{
  "vocab_size": 4096,
  "learning_rate": 0.00697,
  "decay_fraction": 0.606
}
Each number is 128 + 24 x the weight over its row's rms, rounded and kept within 0 to 255. Layers, rows and columns count from 0. Numbers have three digits each. The size before them is the row's rms in percent of the matrix's.

# layer 4 MLP up, 704x256, rms 0.186, rows 105-318, columns 0-63
103:118159158128136116107137134099108103117160114095119135119091128159113122181142130124177086150102132141117120149142149101047177119124133117146145134124148154122125165094129095136120114166122175
097:108110176149154096117112142118166136135156138143112143147111159151104182118146120141124106130110154100147125123151134124163088134098115102119141103079076127094158110126173102170111136109094090
104:139107149143150170117145139106118097153167128106112144129171178133122106164087128147161133155125116141110142164138157099142091160140123144144070095098129109082141128126133168133110138167163106
098:162152086152166177135123119095136146139108108134097141128143098124118109124094097109190166129143121125132116143077113124161147098101135144156132106135181116116122134123127137134113091136121116
100:174154139105137129117109130114130165142109120124141133140110161157130129107066136139135124129142156112124160123138137150129135149156160144144111135138128096153070121135117134175151166119122140
099:120156160131108135142119122135121141160097051124127109096085116167092117166135110102138104103093114164112110101159101122130139133099131113094148173143124145135119125151119106143118150112145143
100:157131114139155123135130150111138158076114136074157152145135117137147097110133139161129101132131131129120122180097113112109136124080151144150148132100171125132167122095134097117082104157163131
100:157175107118147142120120153136134099091129121099162098133129152116107139114117107085092160151152134100167112093122087116115113099118140121108120115131130159133136123116124167135117114144127112
106:105112087131106093113109113128137114157162094144166115129124174141125123161140112161141183160100119081148127130132159128129155125165120135083079120132143101128132127149107112172172158115100149
099:118157125098135085140129154112133113143118109106132101095106146119107130143124144110125129104141122103139169113146120107108101147130181095082121137126132149136059171100168110109133148137150091
102:087148130080084130132154157122152106143075161116116171128144126114127179088148132127093126101138112130142102154097118126115151154117156134111126146124158096103130174119149132139108080120134090
100:123126120173120134155100129140127128094127135105145097117116135162126115111130123108089130109085174118120148141125123139122147143139146124121158136145086111084160116118183099107131085125150118
094:135091086137113075072133113101103150137103121100091162146175109124151141134154119113117110159106125109137152118140147121142190181124145131095165108124096112097133116119145143121150129129116147
103:093138125116135099123164197113121138131144147121131134112146133171134104100161096123128112149119125084143112135175124123151133107179062140160097132127128087102129143097117126161126120154142126
103:138111136115106128132072141145103131148158110112138138127120116137137094144106146114141137125138142138166116154135149111135120117104138160114131137164113131095147171143113080105144172098125170
092:112138127121144151148161130148093157159131084081117149130122157087128141136122150131127134104109132122145123153089148137150104189168159163127084134060161135126131122124128101125113104157122120
100:192109151122086088174093162100126143131134190098102114106119111093119161097174101096129076109160079140140159118137135115106100157147131129170115134130149107156154129101120136109136151111162156
099:145105127086129142100093154151115156112121134143158077083141159144101125078098120115104107098139093114117134178176122100167139149114119128101148161156090057116132150126122106106125151145116126
097:112154098114113126124082135119171100115163120108097163106124100129105136165147115106130154147102098117120103112097172150154137130093092095132088123088101144125100137094163150130115156146138136
106:127150110154144172115116139194103144130118129084078181115118101146130151133131133145144071126149133158140177154147150091097190127115136146102120123153134089131119165134107102124080167113130136
103:169139118106110081109133128142161114124116124126078138122104090137140180130112103141139107105121128169158109124093134123124093115136096142139150087158174148135129135127087127068132151164109151
099:162128115123108123118131131117148133127146105126128158144138128114154111150140085146145121165126127122119145190088139163114118112089170099125154161084124126151127148097115126116125166171130152
105:091118125125150116100097160123154134174117127143148124139124125124093123115127199122138154113074183092159122166086124188110148145112125099148120149116117134141121136165120095126113164065130134
098:117101162101098099113133101149147137117150128148138159164093081120135093104135140182170131135098070160136159137121078126094173114156141124111140099130135156129110134098156130129114149106153110
115:159151148127106136157119130143164107133136166091140137152192125149162162136160071130126154165122121155104191120130134144105176141140128124134156111148124120118167129172155133122049105084092126
099:111152119135155148119081140147132118096148113145136095060128111140129118150138109162097131080152123156133140119181162126154139139144134143123111120123121118139070140134064126129110115133195092
095:117122171153134082138095116088113162169134123134126152127108140125112125130115125129134127163125146153155141149099139102141125112149105138172102124097139114107164131107148124116117130171136146
091:188103113096103079129097108082135110118147099125145131152110088147122093158150185120111095101126149163124114128122099133137095144169160147107157117150114081146122066115103177118104137154125094
108:127069097102138126149093146131101159155145133123159139095170144102153152072113082141143117090124112101121113146141129120175143146077114138095115096111133137089112110153111152157085123109152140
103:136125092133106121153135072170171132182116132141122127128103134125148114181078136102151083124131088073135177147107137138146109096116138134125130150143108112136130115140128139147142156125114130
105:101116146175106187130121111146130154129117138092172124166156118143106117180162159120093157129112126123101148111115108125178102134159117197101152128139129143115100110112132147111143127115117144
102:140158133095115202096143139151111145111110118141098144156130133113164148110128116134145146158135147159128124114155110092164098159127141158151096096142143099144095188134091079104103130117179182
090:125117094123086112127100138099127101059114098136182134097122119114110129116129154113115132123111134143137126142156100153087094101119125139135108129126140137116148141160169173129089120133146112
111:091159125130134124177142115167077154084169094167127106125107078167131106114136157168160112137115113125124155134115122132140107131126119084139149110139151134134194131118142116110119115113111167
099:098167122190122114159122137117095117111125090143082108093134106142163139119160116083138130105103199152134126123135096133119129102141130157150089122148106141127154094149174122126112161172136139
105:088133133118127158122105095132132099151096128085133122080109149142154150143111162119155131119148134070166154112060102146124133129109119068125076121100113180125099126122144172164118121121107087
096:172152133157087084121140085113135145161109165112111143116127138088182122149122140172144110097098122135125141133132119085149119168171097159083107107118120179130093157147156109146142150104115118
097:118142119097139174161129133122120134143110135176142103177141128113181133124151093118087133116161107153148140137113116117141106155128141099123117160056139110108118127150154099139126134124144106
103:150131115126122154119182108122132131079127140109150118133153096144107145105155138171107129161078099096087156150126081105131095153134158098149149119100119137086148127099135119143106116118148124
112:129145150147112126140122106144100096127116130140096133095099114098178137136108082137114114114144118145149123095136128101143111106110140136106121086165160162142120092147124105075131139129114132
096:099136121130160125139122164120128160086125143158136108105082159131150105124113140161135124105089149102115138122164147125136132151171091099130107102139092128132116142121118104096181157087121143
098:127130128106119069150107106139126133146143131126123117136137134119111117140154121133122083157141116113167130148139144118108104114126139124182129108140164135142153131121120111096137095136132075
092:162128138107114109105159104104127105120172133119142165098110155151139102126143157136098116131131156130118091110108128136150136145110147181164081142130170196130152162154128141100081166112164154
101:102167134147145100121112119123113143143104090115128154152125114115092116144136103178136083097134123100147148123181152134122123110150128127114149149100155166186114125138146107084145151108191079
101:117133127111140143092110141137094189153117121198105111179165106133113118096121104136122130093155126120103116173116122134119174128154174153104124087141134136118080133112110145137154143132131095
104:121122123117140119115133115109105116128139186146147152143171099125128147139106123118097109100130121196130158131116142105095146135105137108124121151113163126137092121150107105119145125142086142
093:118120173126133126135152121125129088104098146170176179105102129158147128173182145124109115123112177142132162085151148128090176142108131119082130095120134115090177109166137126111111093116129173
099:148130096181155103105100084093086134078132116114110090142118130122106135100133105104176111124161127091131115137140112144132139131113128141149101143127182088125120175134095128093155146095141111
107:144150164114114108126077125118111136131100133134091148115141117114105132123107157081130116137176141167118109154106109118121127110127144138109138124146160176157113107113118152164143129136143118
106:150110154148106193134142119117091127097105105165164120135130140134108109153125175110113117146140115124165124131088164106157132121126105115148129121162114127105128175133143138122136139110154111
100:138095151128122171102093101131125122167162121104119104130148105155117086130157086089106188105144116114122126143198114145116108148087137101130104147112128124117096150126137111125087096161162169
093:117086130133136103118168151167123146101118156126145137130107095150177132131173160167131155142137143124117107108105126077109162099117101119148124171105119133094124109144116132133157125143125112
099:119161119137154125112115102156084158133160180136130084117142126108104155120161144128106123137086146123161133166122110123120162125148090094158150143161142104113121115149121140125132093161133163
110:110160083131165135116139100087157135112135113133179085117195146145093148124117143117131167139087162119095151155110132120125126130110130137097176160106131107136135148115111099133127139148129143
095:102140154121135103106149115137137142100150126143125152093110146124116139115169138157126142105100105136127100153152123165113121130188093122106136111095136110167097105138132120185072130108148136
098:138141139072124148105136203109131130175130114155165085084093145156123108123141121152164159121135162102108136109115154124125150126099104130132126131146121151112116144143143127134106121115130107
101:093135123123138157127123097100105092125142132149117085145112145122111141153108090122181086146127156144113098116144119121124145164114155177127118155126142094089142160124116162139097142132093093
103:130151147090125130158119100103151135143139102132176104134147164105106119105113194100084120167139105098129129096111139111148130128137115138150157169117102132113155130131129149185118157148140143
103:134064101086122174171142153174109134058133095100152064126142127147129159174142133173105113103132140127147153126100164140101141113127163158178169126137127131146128098150153120124149098099136123
095:159145157156096107143149142121163142135095089132146106136142148113109173128119169145147094159122112141149146103119129132133129179104151133072106098126110145137109184132106089149122131104084119
097:140146105143105139154138144118079092118143132082123109086126119142108111134139156107115112154103159099144106153109083145112092087132108113142130133160097131104158165107120111118152108096133150
097:136122097133080160135174149107143131088156162104134104095145130109141192141102156134086129169095106115116110164106140116139132119126135139149181127088173103152132122155145108119139137094120132
097:095130120156155098118134129130127110167135138118111066178062122105082116126180121079126150109114121135150104120117123117130138088130069115135090141109118112152125175119110136153135123136132111
113:156108118128133139117122138107109138136125101139120137117128105164083148112163127127158167146157120107128149143124120142127105133077178166085110104139163139121158172111137110085150108145130161
099:166116130169104138107117159168126154119123130121114142096117123116158119127111152155142138093146102157141070118115128132070089151120160157137101132117162121147135106129091136094127111137104140
095:135146170134121124137121137103107141135092138170111140090128118093134142140085129168139138118153136152172155063179160126091135159090098074134102141116141130143155122096162134142097131100127094
099:115113152153100100165124120157162135129144148107143072101115128131130128103110143168114078101129112135109127133114137135166093094121112114136130086179125132111116132138152143127128130119123092
097:113131110102154106139141146131113082130139108072124122154147105153161128115102147156118129158106113187125106131120138110131145124148137132111119162102088089129092114132142158161130096181095126
098:107144107183137119092170116121152053089126148108140129175117138146107121139114112114078136096137145136109160108175139134119136127114074154103114110124157157118138130110136130134136140112092116
101:110087131133134103146119123132139133150108107158158148132161118078134131111154069130168119137162125126157108107143142109122147107154087147142083105145138100134134143148115130132188151147104122
100:113118143139140185196142115121131097163160084113133145083147127065128118123140104144114132126154161115188093182148123126146110136174125165134143105119135078120115157145066158126134115108118122
093:145122115178123116135107112116123127120182122134112143117132171093140128117139163110150118161119165121135127121103113121131092135109135184183149097107158092135088152136135141117112125146086140
097:120122159143139094158140144100143166116129159135159118129130123124114121141127116138133134134147152078160133107103109092073114122126134114146139141153111146144124151106105150151155134116120146
098:184147110107119108121109152118106078157058132166067186097130138119114110121107128125128069117087152118115146120139107091086092140117160110095102087130119120160156116127128142134163138123101141
096:145134154154114091126151144086131119156143136133125124120127114063135151126148130122136171128117120113149114141162107104098168115147162147167088116133178132110130102206143138113119154103130127
101:139130176096103143107097108097113127159151129136162114129173120092109114164088128143151145129132068142119146146110087151147120133138105170089144133106104122126101126119171125145107121089149106
097:137164122183071128133076107125149087119106135152136166169139127135135135146163158133129105136119133140117103122147133154121137152140143095117133144150109102112132133127112154110128148113120133
099:145122109070129144148121169161147154114142151151124121137141140168110120125147152151151135121156052096144115109101082150135125117101097146121109117134119157130148112119129160102119167154134162
101:159098192165138133136141132140140097136128124101138161117124148132118094105157121106119117109131116165150100091110125134176118135139130137120111110142117131095143116124160130087140088168115121
099:165114108106124133168140072108109127114120161128144060116099105133151092141089155145112097115117144153156107140111071148128180134111126139105146114118123153148136114105109099125145124138085105
099:118098164137176112187121127116142163136103156073109122090129150114114105110157077109136144158144118121153131118112095145158110155166131144126144116125130083109151148151139130139146108103131123
095:102129120139146106133080103148147124136193126146178107091132106128104083120114154127103132139124128154112081113126143128097116185136064140103157109139132102170143114114144130150134095124081148
100:106142138111122150099138127107096147155084114105177134120161162078142148103113142135131157114104147107118135117117134137123112126113136138111153119140153117193125134131091099111123155111133096
104:175143107144135148133156088134111092097119148140122121113095101139128157114098099118110115116135073112138126132133101157144088115145064171122136114109117173130135127146120080124130121110154113
108:104129137072134139134170118130114102170101102121134140102123143139139126109092158154143146113111130102161135055142131083135124128094106113098115142134120105133157116105100142125144152137121136
094:116153146077129113077186130148140108150135128166156108106168136145123137097142094097130127088108089127109088090079119125146113145117130127117146100176109142146154124110122044124130122151114110
107:128106175098116136124156151154130127121108189131136158148111137171131096107098130121151119134112132146154154145116117148125128086147177158162124125133122143136109106073163102119127149117129091
100:124129150178131112109131120161133126139107100144143113099138123156126157111173177172140129141129112170126135099133126107122166172112114127135120126115128129096092131084138133136137104153090141
099:164078114140125129162130134138131160142116117123146120119140115138137163151118130113137149169196140144139121124122111139134134085149134157158109104123094126172142161120148182126131159097135135
101:146127149102158162169118144087143175112138136086122118124095076134114103116136135161192122153114158113126106158107172143142125146082148164150147131144095115125131143153130093090152146117138129
101:159117079140130154135119169158134163160135131140131103148151119130088113116149161143175115166122170079137137139120152105148130092138090129123142108146123131109169122100126102124142086130150159
104:134125123114150136092134142158128179169152132149131124114140163133125096110146125130091134113079109189098111130139173153148102128120137143141087146119109158119156117148119113097113109100169149
098:136139130123088117169128087104109130150113119099136131113125098129154150108139130103154103132104125128102078146115121148147109161145138166093101108095088150111120143129070085138130167147139143
097:129123134124175160138101112130130098101147092110121133115108130093103127121142114178097154120115125126143117131152112100117136133088120117157093180120115129123094164133106109146064118094080146
092:149123109119090114102092112145136119088131167142149140112184127103125104134136122154160127142102141113122106080151138118148188174103113104117053128138161139163140158114147140125137121110139146
097:129112101124124167145106165136166126132167130161152166116133138094110122121117162132128136153135102116108153150144112106097150136143147141119120128112120143153145087160115137091147171135127079
096:143131166120158127127176164135152139134151099112133137106145151124131191150094096119113135092170129108097151154110135168115154140143147119094169085110092144075137138148140138115097174106100170
096:125133151152073121130100107106125089156114145095142117141093090109108116172122151109129118093108092144107138134120073143126161148140135116150165132108171158156151139131114088142153103133113160
098:136106123113106123118112128182114134123129138133140107159096107100093100124147110114094143116161133078099149117156127112109127156133081188114127130143103178117114149129112173124138134139162109
101:183107134124100126149160117143141145076116132129120163067160136091105135131117062088112095146155074130108143147136135139134160132150148168100074081134151156166108096115135177120125123132093109
100:096106152116092126131124161121115092124106099145118130109101111118063125162149183140146118113156121107121108091162104155113159158181124123133129118117100109125141147102139195110121155073135144
092:123107117131125134156091107131107130135128131126097127122119194097122166107123098171133110094168112103131100120138153132121127155096131174082104120151129114115146157131092154134094095141145132
103:118134141139159131153165152124143088109114113093098117110102106103111160106113140104165109148120120112159113125116112096160119136089143158165111102105091144146138176124109149095150130116134120
092:114161113138166184093118128139118130120154154101115125146135102130086151118153143154153140121095161126177127088112125173191135106113142134112120112134117099105167120112161172129122117135119109
098:195085127141162075132097115123134110065167168133123160110122135108093111128136093124119139131150157125091129108128107170139131137104123136129142134133125101095129119092108130117126128130085165
095:175139148145098126164115127163114142161117103146124138140131129117128112176097150123095157153120122122142132170183136118125162101106123151124167162155108186112141126109103171116139165094175106
107:126167071121144128133178137117119096163128098106084144127093123113095127095121121066120167150096144156118135132117127152115138107127128127135135106123146151137077101101145127129113130140115114
096:123109143154124127164118136149114136094107118140123131125156089140110176097127152113102176163168100114155136107142108178094113114147123156151097097168076085156116106098119127116079099122109163
104:141128095097150161108123107144143172131100140191112093131140124127115096136161136159143151156147126131125096119108119167121160126083110153144151170116115083151096138170159119117107081117166123
101:128151092098152151142119142111128141121152149111162104140133094137126146110144137128106154148135140139102131088139132150148151177145122129138127099119144069115118151150114108101157106124135085
101:129092162101151104144124136149113126076137110132091133138087103123086161128120143115126127144125184141124171104102134120120104153145124128105108129140136160164149160139146098161176113126113124
106:084105164134115158125103110118154127120109142142109135132119135199115172139130138147153149114118081134108178185151164116125108133104127108096124105154101111118188132122143074133101082085106142
098:113118156160188121106122120120110137160133120152116103105114141113072083146104136101137161118152098132146127089136129143099160133107133127094129099132083118149098157162125145165107132124154151
086:136121131147133159127121078128125122125163117122162131125131162185134126110096126137132113145144103102094151132106107176149137095121145092122115134117109086108076107111126192118095142112111125
101:154136168118149135133109123106118116137132127136129112099123176098111149091126146144124167143169116116125163150179145103198137168135169106147127132127199134168114137098130090094091150113162167
101:151112128157122149140090110158155132077133124099148151162086111110105105136155106173125116157103170110142141090122129155102134123136132082127147124130169087145087120123118085155140097120088155
104:122139120133118140140169130130119133112158085104144138149089124159094152153151131096096092119175101106156136130137142063069139139122130128169149117113102095079099159142077086155117099095133148
097:152072148104097067146105122107134100104142165091110102105115163134153112148125113128141163135162108171162134118104109156127148122112132161111087092103148084120115124142116142153121106109124144
100:184168096129161135130127134126137149132114146109110150168157142113154134115117169170103135084156162113160112112123113150129160132147093147117139159124058104104138124107135131151111132102127162
099:090158135136120114150116126079134082133133142140090110101153103130098112186167128154111142148151166136097118105159154157132136114084162115161120138101127131095091128121124123151117134091153050
092:111127090108106104177130113092124108150131143115101114160111109155094113152120144120112153116143087097131112108150132142126106146137115082127119132136117119112137117125163127129108143115146120
090:112142118173179102138167064102119134143114083108134094128144134122126151110149146133134123126154181097071147174099123138127113183067167129130133121146126108149150146115138098138118133095154119
095:123120131107100171120121137110121134102155109118142130112169125123158126105112100139131078124106132151157169119144147119177148111109095110106138088143144119155136127126111081073123107144130142
094:126148134124108106136161118070091118124135071106171098117136138131124100133089133094161147123154127110054133123112107112137160139110141097134091133115126107085143114156139158111118136159171091
096:141106116139077166126111131103100137138126151134115137157144125138157161111111097118135113131153139145147134153087109144172128111125131115136144140127079112138096149121115116142154116108156125
102:169137169166100153177153125099180116127150147145145154128141146151119124145107127148117154161139143129106100141117161117124176112122076124155174126108131113131140102165166124084136146096116131
107:148165115126141060103104169131151153149147121119143107101153117119146099107146100128135093121120137147092139103106126115118115079126146144162157117166124109096163159108140182108071159173135141
097:111137095096146127173092171133143146150136148124107141100144121109114133083161149147096089152125131109101114142134137149141140151161189131120109118107160158109141113072107123151101096112124157
106:144161109128128156114118157157171081098110122163125100163134135108150138098133118110132114121117184104145067136120142094133160084134126094157096094140081148107101138153137101120139113088121100
103:142178165101140107126100153111160122129142113113090172105131138109072098113143153132168141140136083114126115115125139121130158118153134139105151146139154173167099114095112198131154092176137143
093:104149120122088122128130154130156127106109138129127120122116106114132140153089115110124151161112117112156187156114146147110150140108162130183134170110099101098117126174140164099131156138092121
092:072120110113089114174116176097138106112187142155123145138119121138128139107155093099090188139111116140129153151132110101118082136143151171125118155159102124130074111125141111109142122137124137
101:143099119185166144108124107182146146163160151140112109162143167138137116108134115151093133162162115129129097109104108156131120147103132146086124106189129145141134132146085088098132128130137125
104:125166150119115115074130133138112127148075132135156113105172123167113104101105083115145105125166096097141125138134114144098105116162115169186149151120140136124115110141141148151099110152103122
104:094157109116117163131175170140111131108153179135157100111143142083118095159119159118117132121119124119133103118097103109116115161144141140122111137126125136111152135152123126144127146122144120
097:160151172109107102110101146111140173127115112149114118153143163092126143141111118103115114119148163108146098123146141114130130145144137050101168113122128126128155142082123122095148110126176113
098:116150100130138123119133101111163098151149136118097144106137085134143096119129156096091176136125140089113088101132153125127149120131106142103107124114103137131119116180134102125121151134104145
100:073071123155085107156141155157114147137134102154156162177147121170119188121128084141106153153117168098071132162115139144130154152115131143117116153161154149111160137115115104100124104136166140
101:158102160131091145117122166087135123105173136143143107103127121133136107122132139139109104142108116105150166104166111120130131175123154108113099105133131102174114141138113154109096112156140109
094:090182135121126121118132137105130119144102096166142121161153126142152112110095120095137121115172177114142149112120130183168159086127114135087137120147155122114132127157149147136149158142116111
103:146141087151120084112134148123116147135158134161173150112099129125174115118164138121184093096121150119165091088144089105104106115159131124137127160149150094154127106168101110115152097145135150
092:103093138167135148101123146135153105094133133137117159124154121088079157129146086130084138102102099136111107119063123142132082139148116139124110148150132141070129128139119148117162099128132128
099:088170130176122143162153165106122133091149111075092148154110123144125171125134151111104104136176145127114129166126128075111098132107126158104119115104123092119116117097144116134068140136149124
102:077114150122137112151117116120138146115110117144081134158132124119137165147063094137106176148094138098100050127188124145123086155150153164087158139093103138176101142131131108167140152139128135
100:082119134121096158134090109087138117150152141120117140093110147108092124072107129119145118121121158139163122097098117090150136155112094140135136109141142111153156105084147170144107108110092119
105:123099107095150184133125133170102162102098157155157141145142130130136127095079108134114137133169130123153152166158110108142168143093142146131130075126163146080131114102149118120166116119157140
088:111152165151127124152110173138125121136147116137117139134163149150123143130182087117123152098129173135128143140170116147134156098144108151167162133148157124059145128140119132140148104124160126
105:094097161129149115112132069158105138085127133128167153116127168127109110122178118134174151141145142119117118119140138117119084160142095176147127122121140125129135139140153111096104103146157095
093:130127145124096115164101076135147079135171143097106136163088129146099111135135177123077084139118103134145111111115121171135176128152161149112134169098122140130126106102091112162163077132090133
096:070125209102161134138122149146130084157121167140148105107135175087120130122167120085067108153147142194152124132114158117123124069116128119162148101132139113120138115083150129130150148131133120
102:141144115139195138116137129159109092124160128133115125089122102125156128133129155083126113134078120145089103068122141176126108130129145118138133150103120102153120139121149170096112132138134128
092:117146143198145124161121146109122158153104132126170136128154150129100121122150083134136141130116125178134100133154107126149150144115093175131098175087130148117132115049145066124152118135098092
098:119137115121156126150111146173084070154133092098147128159127126100122125112115191161107136117141105142163133118117077152097108090112115110126141157133081064153103145122125120085166114097086154
097:093158138118140124074077153103112094121139114136119126115130082118120098150097100080140093133123124141160100101148108132144152107133178054156150149149077148134102114151125104136109124139114108
102:117101135146148100122136139096162124141180134124133191109154118147130139106155117164119123092152165190136110145138119094155159166079093142105127135128135104094111147183101137127137119132156084
097:138209172145138187134105139126129155128130151146146121166121164102144139133126151117129124132150101129082122114108137113147126094137147133137170129110093163112129114146131105146145140123104114
103:149108129166128161106159126125113129140131096129153172139119146161121123101186107111140140141101112095096133134146136110136098129126171092139123163131106165120139103121177148186142110134101135
097:136126113105146091141103091181120095110147160175143140114095105164125186108097121134145132117147093151153139110154139128190117111119126109122114078104123121116151100092153092130115135132145155
102:093122125124168116169090130129131100142152121162100099168108146136118094144084119099073130159118133063159124127137121130097136109120095148110100148118135148113083173157129080118117102121085094
099:136124150123132109101144110151144122098133118093112125113174091139163163153161124127116137113140112148127142096162107124134100094097166110124097112138150113127147131145117128128151098175152135
098:152129165139104160106133141120084103136104128149120130160137133118122150132139139094093136113156128110139127148195117158162138095153142139148144097149095109129131159171094151157087138139102109
106:144135174125163101150127115134179155132164138176133147152108105120108117114123179160101113168129120089116155152118126132140083169107146092117166141164156129112146151109119085075112095106148155
100:129096138155133155145155100179168150112119161132127136138148165134183151106147128131123172145153147141136140097111118103122091115133147122108135136100154089126102115108129139118107107106107145
095:140154170155143112166130123130140121152156167137146138109132119158124131103138107126153123126136144159132108162099157095120129124152168140147145125142132126150123105116108139112125109137131128
103:121144138088155102090090126141159119144137145117163174134116114095172162123119129132135112110112155136075144119139155103115126138152110125098111145170120143131157124137164163153133124139143162
108:133134119088124104167139142132090114080132094121159131138127122140135150117141139150130136117099155178180118132097125164128129152110107118129162101131111122148102116128122143086085154145082112
098:153102114175152190126121121146106115066070120102113118127110077111095114135150126157121139136114146150120144116125137109124149161083125133113110107105121091139140117147121154112138104155145142
102:119142088097104109134100163108109166141172123097064133114131140111151086120156153160089160125100150093097106092129120144136133119169123131130131136118126113092142121154132097138126124174107139
097:104134125073109114147138135107137109165115128091147107153125174143131147112120116140105120180148153121099108144168136120143115120115093148149133137079167150116103140118131132131097132151118111
097:090106106131092146149107099134120126128123187154147128115142107162158148104112165128121132148129122134113164141120128153149160120141124172114139147108153112141143088102085093141096101125115137
101:125107122105114177140144147160123094146119096121158172141131106144136115107184149137149068138107117128159068141131090127151133134155145132144107122136135144160128121157138133161107156142102151
104:120152138151137162138155146122173137137111149098138173192132134112151115130161123153113176128128153116131124131109158138157128086127094145142113103109126123132169077076143182128106130110116150
109:137137177140111156187111092141129106141114133146126139180153120146128185113110172084145148130151089144117100139084054092145120120166115144146102113182127111114166136138151145123151152133135162
093:193128128124134161116139137136150112095111117065109179156136112134100145133085127085091103086122135175186121107121119147120117108115160121174158118104115157144138139146119098110134142137146107
101:063148136210083157130146162138125132180126128169131109140139118124151163166117122113119131170109126129123094098154123154114141134153140175114090147154164137126131123138087133146124144096158134
157:103139106129106118183112141113151133137129140118137155176117138089138116135127164103159129186115136144157125105147131156111151080161102145178128076106131109134141114148181115108090129138097129
101:117140099130121152155156118141130136134118109167160122123143134102123149123118086147100118129136134130102135134126118141100093144150086143148118109088063133182083120151172150104166116073143111
101:137123136182173143119123134077125125125113105153100124193094153117157145136120135136145146117147155166114157133107109139141103116069167102147129094095142137106118093071175125135125125146116142
102:143124143104116117104132140157151149138164150135138115107120140143118095103151155152148139148118126126094137125085111120130121133100069146099124096097158106114142155119113132114121162107127172
093:136149088156109188158136091121105120146143109118121155180149131153152145104090151134116108106126147128128118133072146148132093142130126137135148090119143132107141157109138123102153131126093128
101:137145160134089117110143123128171112149118096154177160147144089128106108119112148071132080158121139139141126125124117156124126117108135112128112113124113107173144118175131192151122107143171084
093:173134110090087138149125115121167146184123147171038135144139146159181129111096101115123149084148164110132125133180164127106149140103140159090123132144153174117162123103097106144157114094112147
110:123116098142136091182116128116103151148136103123095120154130169115120150130128130134124085135153157110097131077166127097085147106085120101107149119122128113135130108109153105127140180117119147
102:118116107154132121122091139095129120086164155138179079137130141147123144156148104091112087104153117103078128109157125106155108153127138131108111134180141072123140125117127102122170126122118159
099:116132089099105150115125144125156085150133137150140135124105165099154120173139113143134106099092130136134142137119119111160113106142153115090134134143147089146148125119145205160120144150123140
104:128147106111134099135117145169123128156104137112115126159133138117138130093126122173134133093142123156108118018111121147153079130158104163122160138107073109138141128135167159131149126130127126
104:107110143107118145118147085156159115109126102130135148137160123182106102131139124180120157112143114135101132140149104138149140160117114109106150139115129157155120154151150150194098167129108122
098:141131121104113183150112089147101118161115118141145148113120097161109099123156101102136159105120150091094082138150145133143110114141126141137122160098159083122113108097148103138126122146145138
100:100102115140124114109129140121163151136169146137164083114114100161155118204141156103129106153119152125106125129109130097126144087115137124114101151136130131133145099118145144146105128134126080
097:074128130146143094095113056132167086124107139135111153104141131200085147141098115136122141127096150128124135122132114109129116087096109134125092117131123137124142158182110064139143141119122108
101:168130136119136118161148079100117098143114164108174162121142097140151136135120118089160081158124105157109128106123105132158110139109135119118120125132098148112099129134152153058155128102103124
098:125136157131137151184182146135111106156122107121106118099116090109146115122116152120152170133133123190150129154124151109175143142143146116140113091108103158142152115138117149134133095135090161
108:197088108094127107180104140149116128121174079133156126102114128091143095153132116151136162155134063094127129168115118215142156146093144114109112144111090162120114109134111103093101099134144117
088:135103162112100142149154179093141142112151120158138160101106186127122106168119065097096097112131129162105100139119169111159118180085131151138141140110148115104154166118097118107152094120131081
102:107121114145129131145140118105130066164106075083127133103150113143110124104106150134171165157101130127139118117129136136102120094136119168123134133131104121109163160172080086143143116162152166
088:128126077137113180118138127181135108148104163116141167141132122107158106144127133101110107119100144125185137088118101136133137127139140127101142114126138138080145127090179137118108129152128085
100:103124149158129161141165118142129132124148079149174054098125135144106101147170133151129136136105121142166121131140135140104120114140137131144153114143129128122097109121127145097130158108124145
104:144171130138140105100118166136109103115159116121107135112118130084120144149076145092113116131099156097096149139117102119089152117120138115099137083109144158124134178115152094089135135124107113
103:127132120130115124179138144152129129154128114146164111145179140113145127160112117145142107168139145135138140116132130164102102106123161116100144114146126156130141124120126087177143150159134139
105:138120093148124148167120140144169110140175106133148139123137164073124144144111132138139129121106144078128121109165130113142155168145156087083134137115134110076087117092119122097118131156147114
097:121118158119084123101099162137137122129161128117146180136134136149106134116114113138144122141090134156093090168135129107150134097088131131136157125106108113131132164118137128151139103098117142
097:090130110098114109187098110145107145136175130110088120103124143139109125134111109075077100120146100132105125104132139130123141152170152149131137167065102119104112122166114132108116153163095151
100:154182116114123141163114116126140131132120097136156120127079133136151078142107131118142134150118140114094129148118130117157151105125123139149135139153095126128088137099082129147108115135114137
087:098113105135110113130114102139105172108118141134122123175158138101118146135067109161134107102142125123145177067119120105135110132129186094123120144165123099127121120105143138139122135129094152
102:123129099124135086129140108124121118124139117152129103092149133108117103126112118117143173115131111154139094152148075121129135092107106136131120148137173144102141121072105130151143161119126132
096:164128136087133128088114102145115159104129089130119150127177158127123152110148117102091187094092104151136130113132123087124096140108145123112146162131144081118144121119118102108104118119132135
107:159092135099101109147142104140114096149124114129125099128125139160113108165111100067109149136106129138119132110154127147065138097114112131145143088164116162078127090090131132091117115133098144
097:086088116148168169114125118080135153182113115110123115149125090095160126085180126106106104151108127127111115149112141111137104104100067150157117152116093152092126134091112129134170139117166121
091:123114102189135139139135154119131144140084132141134052108134106141107129113107163146106096104096105134113124100104135130141118098141102142116139155127137100128120115145083101123121091126130128
100:107159113159135148142084137125081097124136088125136150097111096112137111126125092108136150071126112132136154120146130155142125114137189140121101137109159149107133099087108130089134123152091114
099:159103132124126123128138126097120138125120093156130144130134135123121112122113133134117117116101113181079170077120141120172134151073104093117140168127132105074109111161101171100148137088162117
093:113113096143154146131117164123131125114162177140095142142125128143108122122177112137154125125136091167130082137101177102101118110166150138167122149102080105135136118138103140113095132178137178
098:126099144116157110134142144114140144149115105113176106129104104125157178133110135127147059164138106133152145108117124087132094142139176107113136107110166128159118151127099161148134166174124134
099:140119174149123109171110122112132147130109146124150102113124110134088105153148143101107134124120100137133148129125146137172116135120135172169160131092132093131138108110121176164124127175182165